{"n_layer": 8, "d_model": 128, "n_head": 2, "n_kv_head": 1, "head_dim": 64, "d_mlp": 320, "vocab_size": 8192, "activation": "swiglu", "norm": "rmsnorm", "norm_place": "pre", "norm_eps": 1e-05, "positions": "rope", "rope_base": 10000.0, "rope_fraction": 0.5, "qk_norm": true, "attn_scale": 0.125, "bias": "none", "tie_embeddings": true, "parallel_block": false, "init": "orth", "init_std_qkv": 0.0442, "init_std_o": 0.011, "init_std_up": 0.0442, "init_std_down": 0.011, "optimizer": "muon_variant", "lr": 0.0205, "lr_mult_o": 0.701, "lr_mult_down": 2.0, "beta1": 0.95, "lr_head": 0.00887, "grad_clip": 1.0, "warmup_steps": 0, "schedule": "wsd", "decay_fraction": 0.527, "decay_shape": "linear", "final_lr_fraction": 0.02, "batch_tokens": 32768, "seq_len": 256, "doc_mask": false, "train_tokens": 144100000, "steps": 4398, "dataset": "wikipedia_en"}
Each number is 128 + 32 x the weight over its row's rms, rounded and kept within 0 to 255. Layers, rows and columns count from 0. The size above them is the row's rms in percent of the matrix's.

# layer 2 MLP up, 320x128, rms 0.475, rows 82-98, columns 0-63
size [ 92  90  85 120 101  97  94 116 125  94  91  93  91  92  93  97  97]
[[143 125 142 171 131 155 207 179 129 100  80 120 112 163 110  75 146 127 111 148 127 113 139 133 184 152  83 102 145 126 128 159 125 111 118 130 127 121  87  91 102  93 142  97 157  60 111 105 127 158 149 168 139 100 164 127  95 172 109 134 155 160 124 138]
 [107 114 143 185  95 149 123  59 137 168 140  93 125  95  83 137 136 122 138 158 124 122 137 157  93 154 144 122 192 174 115 144 193 119 126  78 171 119 102 132  70 124  94 113 137 149 142 113 132 136 114 182  96 124 134 196 155 188  94 116 109 133 124 110]
 [ 94 125  93  36 129 147 138 121 133  97  97 109 156 172 154 118 166  67 100 167 116 157 133 157  60 161 157 134 137 147 156 110 117 203 141 133 133 134 105 163  83 160 109 135 141 110 135 110 141 235 110 145 144 107  87 141 111 128 134  99 107  82 124 160]
 [174 134 141 134 191 121  85 138 122 124 158 145 110 157  72 115 196 110  23 136  90 111 131 131 127  89 139 121 168 125 123 145 123 176 109  64  63  97 147 160 134 160 130 134  82 134  81 140 132 152 176 142 163 116  95  80  94 133  92 110  77 112 130  75]
 [125 108 152 117 113 136  86 136 130 130  81 145  85 130 121 120 118 189  66 129 126 133  78  96 133 170 143  85 133 177 140 124 136 118  39 135 112 131 112 109 115 125  91 132 197 139 114  90  82 117 114 183  91 133 110  95 152 100 134 153  49 181 112  50]
 [105 162 176 175  85 149 111  87 114 137 161 135 143  88 101 129  86 141 156 138 176 101 134 130  77 129 149 140 158 164 114 156 149 107 140 162 167 114 105 194 128  71 144 132  50 129 194  33 122 127  61  82 128 122 189  94 183 148  90 126  96 164 143 139]
 [143 161 161  86 124 162  96 105 140 115 161 150 107 161 126 192  83 130 168 138  57 108 158 157  84 120 148 138 105 150 111 102 157  99 132 130 138  74 117 149 139 199 154  84 155 103 103 167 114 144 108 141  57  98 120 105 127  84 149 166 135 165 107 204]
 [112 141 146 132  83 129 135 126 178 142 116 128 184 128 172 143  94 168 110 148 180  87  81 133 137 108 147 105  87 120  80 109  95 160 122  85 156 118 147 149 167 153 141  55 102  97 108 125 195 118 171 167 173 167 121  91 104 196 127 124 101 104  98 138]
 [160 144 150 156 141 135 125 195 115  56  95 110 164 157 100 113 165 109 134 137  94 149 175 171 138 136 138 173 126 130 118 131 136 153 117 144  91 144 124 127 121 114 123 123  86 113 125 132  64  39 111 113 110  93  72 128  54 129  86  92  97  56 130 122]
 [113 111 190 129 133 123  91 150  81 159  98 176 109 105 157  90 147 221 114 138 141 143 170  64 147 146  92  96 126 182 171 138 145 130 137 126 108 198 145 115 112 114 134 136  98  73 140 106  99 114  69 137 124 140  55  98 113 117 113  85  68 103  97 123]
 [156 115 117 127 188 147 137 134 104  93  87 124  72 141 156  86  79 119 104 101 133 139  69 132 134 151  76 116 163 137 113 110 113  81 169  94 163 107 123  86 108 173 165  99 141 115 102  82 108 107 170  73 113 100 135 138 125  93 124 124 122 124 144 154]
 [163  94 152 123 131 175 179  59 115 154 136 153 137 139 124 102 149  56 136 107 114 148 156 100 148 109 128 104 122 109 154 156 103 159 138  73 110 139  54 103 122 170 103 132 179 161 166 110 158 139 155  61  55 120 181 150 129  39 118 104 162  96 157 107]
 [ 94 147 111 138 122 124  95 172 171 177 104  90 169 141 181 184 168 171 121 143 145 104 126  61 171 111 130 122  91 124 105  66 115 168 137 157 103 150 194 105 166 152 179  62 179 138 187 184  89 165  90  69 101 144 128 102 142 133 178 132  92 132 155 110]
 [142 163  52 140 148 144 125 124 106 105 105 137 128 138 161 156 105 149 149 167 163 126 118 143 157 139 105  82 118  94 126 157 121  95 159 165 199 137 116 129 131 117 137 175  78  99 105 106 102  88 126 149 147 140  94 122 132 103 130 161 162 110 118 162]
 [149 163 127 168 160 198 116 162 172  76 151 113 124  64 114  74 172 116 117 108 101 153 189 100 202 185 173 169 130 156 127 150 127 125 119  97 184 102 138 117 149 118 168  71 127 150 143 122 162  80 108 122 104 133 113 156 103 158 120 126 109 173 119 138]
 [210 115 156 140 150 103 121 134 123 155 144 125  62 178  92  62 117 125 185 141 170 129  91 149 136 112 164 144 191 126 120 154  44 100 130 116 133 103  92  90 156 135 164 121 160  94  76 168 149 137 170 137 140 139  74 106 133 160  95 145 143 131 141  74]
 [145 105 121 104 140 184  83 188 133 181  63 210 130  83 118 124  86 128  93  67 121 117 169 118 143 134 132 104 117 138 149 121  71 139 128 160 107 128 128 103  91  93  87 116 140 143 155  68 128 112 120  89 125 175 142  81 160 105 127 105  98 121 107 140]]
# layer 2 MLP down (transposed), 320x128, rms 0.545, rows 82-97, columns 0-63
size [ 93  89  93 106 100  90  96  99 116 110  91 102  96  98 101  92]
[[142 122 136 140  98 146 117 172 148 162 121 133 132 164 106 114 138 131 159 202 128 154 109 106 113 140 142 199 138  97 161 121 143 118 102 141 113  80 132 103  74  71 133 143 144  97 144 135 144 115  69  49 154 135 142 163 139 112 152 174  82 140 116 164]
 [ 54 136 108  83 166 107 121 148 145 165 109 148 166 121  96 112 106 104 137 149 156  83 184 174 131 180 178  95  93 136  96 128  90 149 161  97  71 132 180 184 116 116 142  91 128  82  70 141 118 133  96 158  84 139  99 170 135 141  90 126 119 168 169  93]
 [116 206 124 165 189 178  98  83 104 139 113 146 120 101 134 130 124 158 138 144  93 128 158 126 104 108 168 126  81 159  72 165 152 127 111 141  81 200 174  82 159 102 207 152 137 159  90 123  91 148 179 138 155 117 146  85 146 125 157  79 165 106  79 169]
 [114  87 139 107 132 180 171 101 122 160 158 175 170  93 106 141 140 121 134  75 121  54 115 174 168 122 167 112 150 110 145 141  93 134 168 186 118 202 121 154 188 157 152 169 179 164 149 112 135  65 110  79  71 142 118 141 146 185 101 115 194 220 170 130]
 [111 116  99 118 146 110 118 145 108 103  67  87 119 138 107  94 110 143  68 147 165  96 212 170  69  96 136 134 112 151 201 110 180 115 101  71 132 111 140 146 138 100 148 171 124 130 113  92 163 166 113  84  81 169 139 128 109 136 187 127  77 192 172 114]
 [161 155 137  85 152 105 133 174 127 137 149 161 109  87 101 129 107 166 134 255  90 163 115 105 138 112 119 100 128 175  96 135 193 109 117  80 162 146 146 171  46 167 170  92 181  96 143 153 112 159 127  98 150  81  88 120 115  97 109 128 187 107 149 113]
 [137  87 129 131  93 119  99 126 126 137 188 184 162 142 125 161  77 117  48 168 150 138 131  57  80 121  99 114 124 171 106 150 136 132 117  80 143 149 166 170 134 158  73 110 142 133 138 149 148  86 147 139 132 112 163 136 113 179 123 144 169 125 129 126]
 [129 141 188 143 104  75 180 119  92 122  96 139 131 160 117  59  81 126 151 139  92 120 150 117 119 135 151 135 179 145 144 174 144 133 163 145 141 199 129 124 176 128 135 156 205  88 165 129 151 104 101 137 147 134  91 117 168 111 160 110 152 150  51 117]
 [ 79 152 146 116 105 166  98 120 137  68 132 152 163 150 163 135 140 147 160  70 110 132 157 136  88 144 172  92  82 137  93 112 144 181 144 214 152 118 124 157 182 124 137 175 121 122 110 111 123 111 115 119 158 112  55  56 179 113  76  62  93  93 196  65]
 [103 123 135 163 182 139  66 106 168 110 180  57 119 133 106 107 156 151  94 146 108 143 147 110 158 170  87 150 127 116 124 123 188  97 169 141 141 147 111 118 168 109 189 117 141  93 148 130 178 102 165 139 148 151 113 152 187 146 107 128  90 178 175 128]
 [129  94 181 147 139 162  97 109  65 175 164 140 124 117 154 139 142 151 153 210 113  93 125 108  93  38  99  98 171 126 113  88 114 151 146 116 127 150  62 112 138  99 127 139 155  89 109 118 135  78 142  86 116 176 121 187 141 122 149 109 111 129  91 141]
 [ 97 152 153 100 145 139 129  96  70  98 113  97  80 157 108 162 193  68 153  88 115 166 145 118 165 106 168  99 121  93 129 109 171 192 193 117  91 136 114 181 117  92 125  67 126 104 138 111 134 106 109 128 160 163 118  79 125  66 161 137  79 161 131 137]
 [ 71 149 141 188  86 151 126 142 107 103 117 126 188 132 162 160 145 133 146 154 197 118 126 119 173 169 148 119 141 164 203 145  76 115 142  86  96 110  92 192 112 124 174 190 202 138  94 151 147 116 105 121  79 121 153 163 131 133 152 131 156 120 182 191]
 [ 82 192  75  85  85  96 151 145 247 103 109 140 177 137 115 135  80 126  90 109 119  34 130 130 105 119 148 130 109 107 111 151 157 108 100  61 184 150 137 134 134 190 183 150  72 132 145 124 129 154  84 134  61 139 166 129 118  92 138 125 142 121 183 152]
 [122 153 187 150 160  98 116 125 118 142 112 120 102 109 108  71 133 178 141 173 113 121 156 145 163 157 117 120 200 118 167 183 119 167 138 202 107 134 110 133 144 113 120 136 125  99 166 146 101 113 104 167 160 114 140 223 111 165 153  41 159 131 138 130]
 [ 69 129 160 117 126 144 107 143 156 125 177  99 122 185 119 164 115 104 116 142 200 180  75 128 136 128 143 124 143 155 149 173 127 124  93 118 191 103 115 127 136 180 136 106 144 141 147 111 155 103  88 143 159 110 184 114 136 130 120  97 143  87 173 131]]
# layer 2 MLP gate, 320x128, rms 0.481, rows 83-98, columns 0-63
size [ 94  92 111 106 101 107 104  95 108  96 104 100 108 105  98  98]
[[117  67 134 104 146 101  95 128 161 189 151 155 100 106 201 131 122 182  96 125 112 117 129 137 149 128 170 158 158 128 119 122  86 128 160 139 165 112  86 125 157 105 167 152 109 102  24 102 133 100 134 118 189 115 150 139 101 131 102 169 145 101 156  71]
 [107  64  94 137 109 129 148 135 119 167 131 160  71 140 120 197  89 160 132 146 102 142 115 127 138 172 167 128 149 149  91 137 118 161 135 113  99 119  68 140 103 166  98 171 143 144 107 165  92 107 175 109 159  75 112 136 140 155  44 134  33 168 141  95]
 [198 144 158 163 153 103 128 184 146 109 143  86  65 164 147  97 180 126 140 168 119 144  69  50 126 155 150 134 186 188 135 152 168 114  56 125 153 112  71  95 163 165 130 166 138 132 119  76 137 132 155 180 108 121 116 112  87 130 104 105 192 129 116  90]
 [157 129  93 123 121 132 141 107 158 145 196 107  70 156 195 115 132 143 133 152 173 133 110 127  77 118 133 119 104 165 143 128 181 154  55 109 124 104 111  75 178 114 155 120 128 119 133 117 112 129 155 114 139 164 119 137 152 142  95 115 118  73 153 110]
 [170 132 125  45 135 126 151  92 175 142 183 113 118 114  73 138 120 164 119 117 166 126 112 145 192 117 143 103 161 131 115 128 145 121 160 150  95 111 165 153  52 116  99 176 175 119 141 223 152  95 143 101 137 130 100 150 140  73 173 192 146 151 120 123]
 [156  87 104 138  92 121 127 103 171 156 145 103  99  47  86  95  87 167 101 168 135 127 127 109 143 114 101  98 111  98 127 201  93 140 175  93  79 183 104 152 152 123 129 198 121  91 160 123  98 166 158 108 191 168 181 146 146 207 128  99 137 122 166 148]
 [112 148 157  73 126 119 133 143 117 144 112 152 165 187 119 127 143 128  94 185 161 103 135 137 121 133 133 134 110  88 137 110 142 106 131 147 110 164 123  91 122 107 126  57  89 107 134  86 150 103 107 140 118 116 127 134 169 100 126 134 156  51 169 124]
 [120 115 108  81 153 122 108  91 111 186 161  95  98 104 109 133  65 107 124 115 147 154  79 107 113  96 106 124 151  80 159 126 144  92 171  94 159  96  85  83  73 177 110  82 202 163  92 155 122 152 148  92 148 191 162 152 166 108 176 101 158 177 101 161]
 [135 103 100 172 131 102  72 124 152 144 112 144  82 139 131  65 161 159  94 153 143 114 128  96 103 151 121 118 149 166 114 117 153  70 145 174 112 112  55  69 136 100 160 141 101  89  89 149 132  90  88 121 131 189 137 106 180  77  58 111 116  99 141  76]
 [ 91 173 133 119 144  91 144 126 119 199 146 173 107 172 146 102 126 119 126 143 129 154 183 115 118 124 154 101 122 105 107 156 148 164 135 184  94 133 127 173 144 133  81 121 139 163  91  77 149 139 153 197 161 187 137 111  98 131 106 131 144 154 203 140]
 [118  80 111 155 182 117 119 117 173 127 172 148  95  90 119 132 150 135  30 132 158 134 101 131  88 144 118 120 180 169 111 161 100  93 108 168  99  92  91  60 156 112 154  91 109 107 191 123 160 148 174 135 164 152 101 164 175 173  89 124 151 103  75 155]
 [151 165 128 114 146 138 127 164 112 139 130 112 141 100 192 160 142 155 154 155 141 135 158 187 137 173 113  72 122 126 149 172 132  99 139 108 121 133 131 132  56  51 114 131 164 142 133 128 186 133 124 114 139  86 182 116 102 134 147 171 123 155 148 140]
 [169 195 142 144 109 110 114 121  91  88  98  90 153 135 175 174  95 175 150 162 157 167 132 182  91 125 135 118 123 124 169 170 165 133  95 104 142 144 128  90  94 125 158 178 106 161 167  98  90 106 118  84  77  74 104  68 125  92 120 163 114 136 133 142]
 [ 44 171 177 143 127 134 122 130 161 134  92 174  81 128 128 112 126 170 174 101 145  95 165 187 125 171 121 126 180 118 116 106 101 103 128 102  89 123 101  69  96 149  82 166 177 136  79 133 145 164 135  75 190 115 148 128 121 139 147 131 126 166 150 122]
 [121 119  93 105 154 101 103 118  94 174 126 146 196 143 136 134 163 108 106 170 112 124 148 125 128 100 175  72 119 127 102 152 153 143 117 139 157 100 102 195 167 107 111 107 103  79  96 131 124 173 143 108 118  93 136 152 111 135 122 159  88  75 112 128]
 [115 108 133 112 117  69 182  54 175 103 156 146 102  89 129 176 165 255 135 155 184  91 143  68 150 121 112 142 135 130 150 131 131 121 189 143 110 130 136 122 118 141 119 137 118 122 138 143 126 109 114 123  95 124 137 129 137  82 173 135 142  90 129 133]]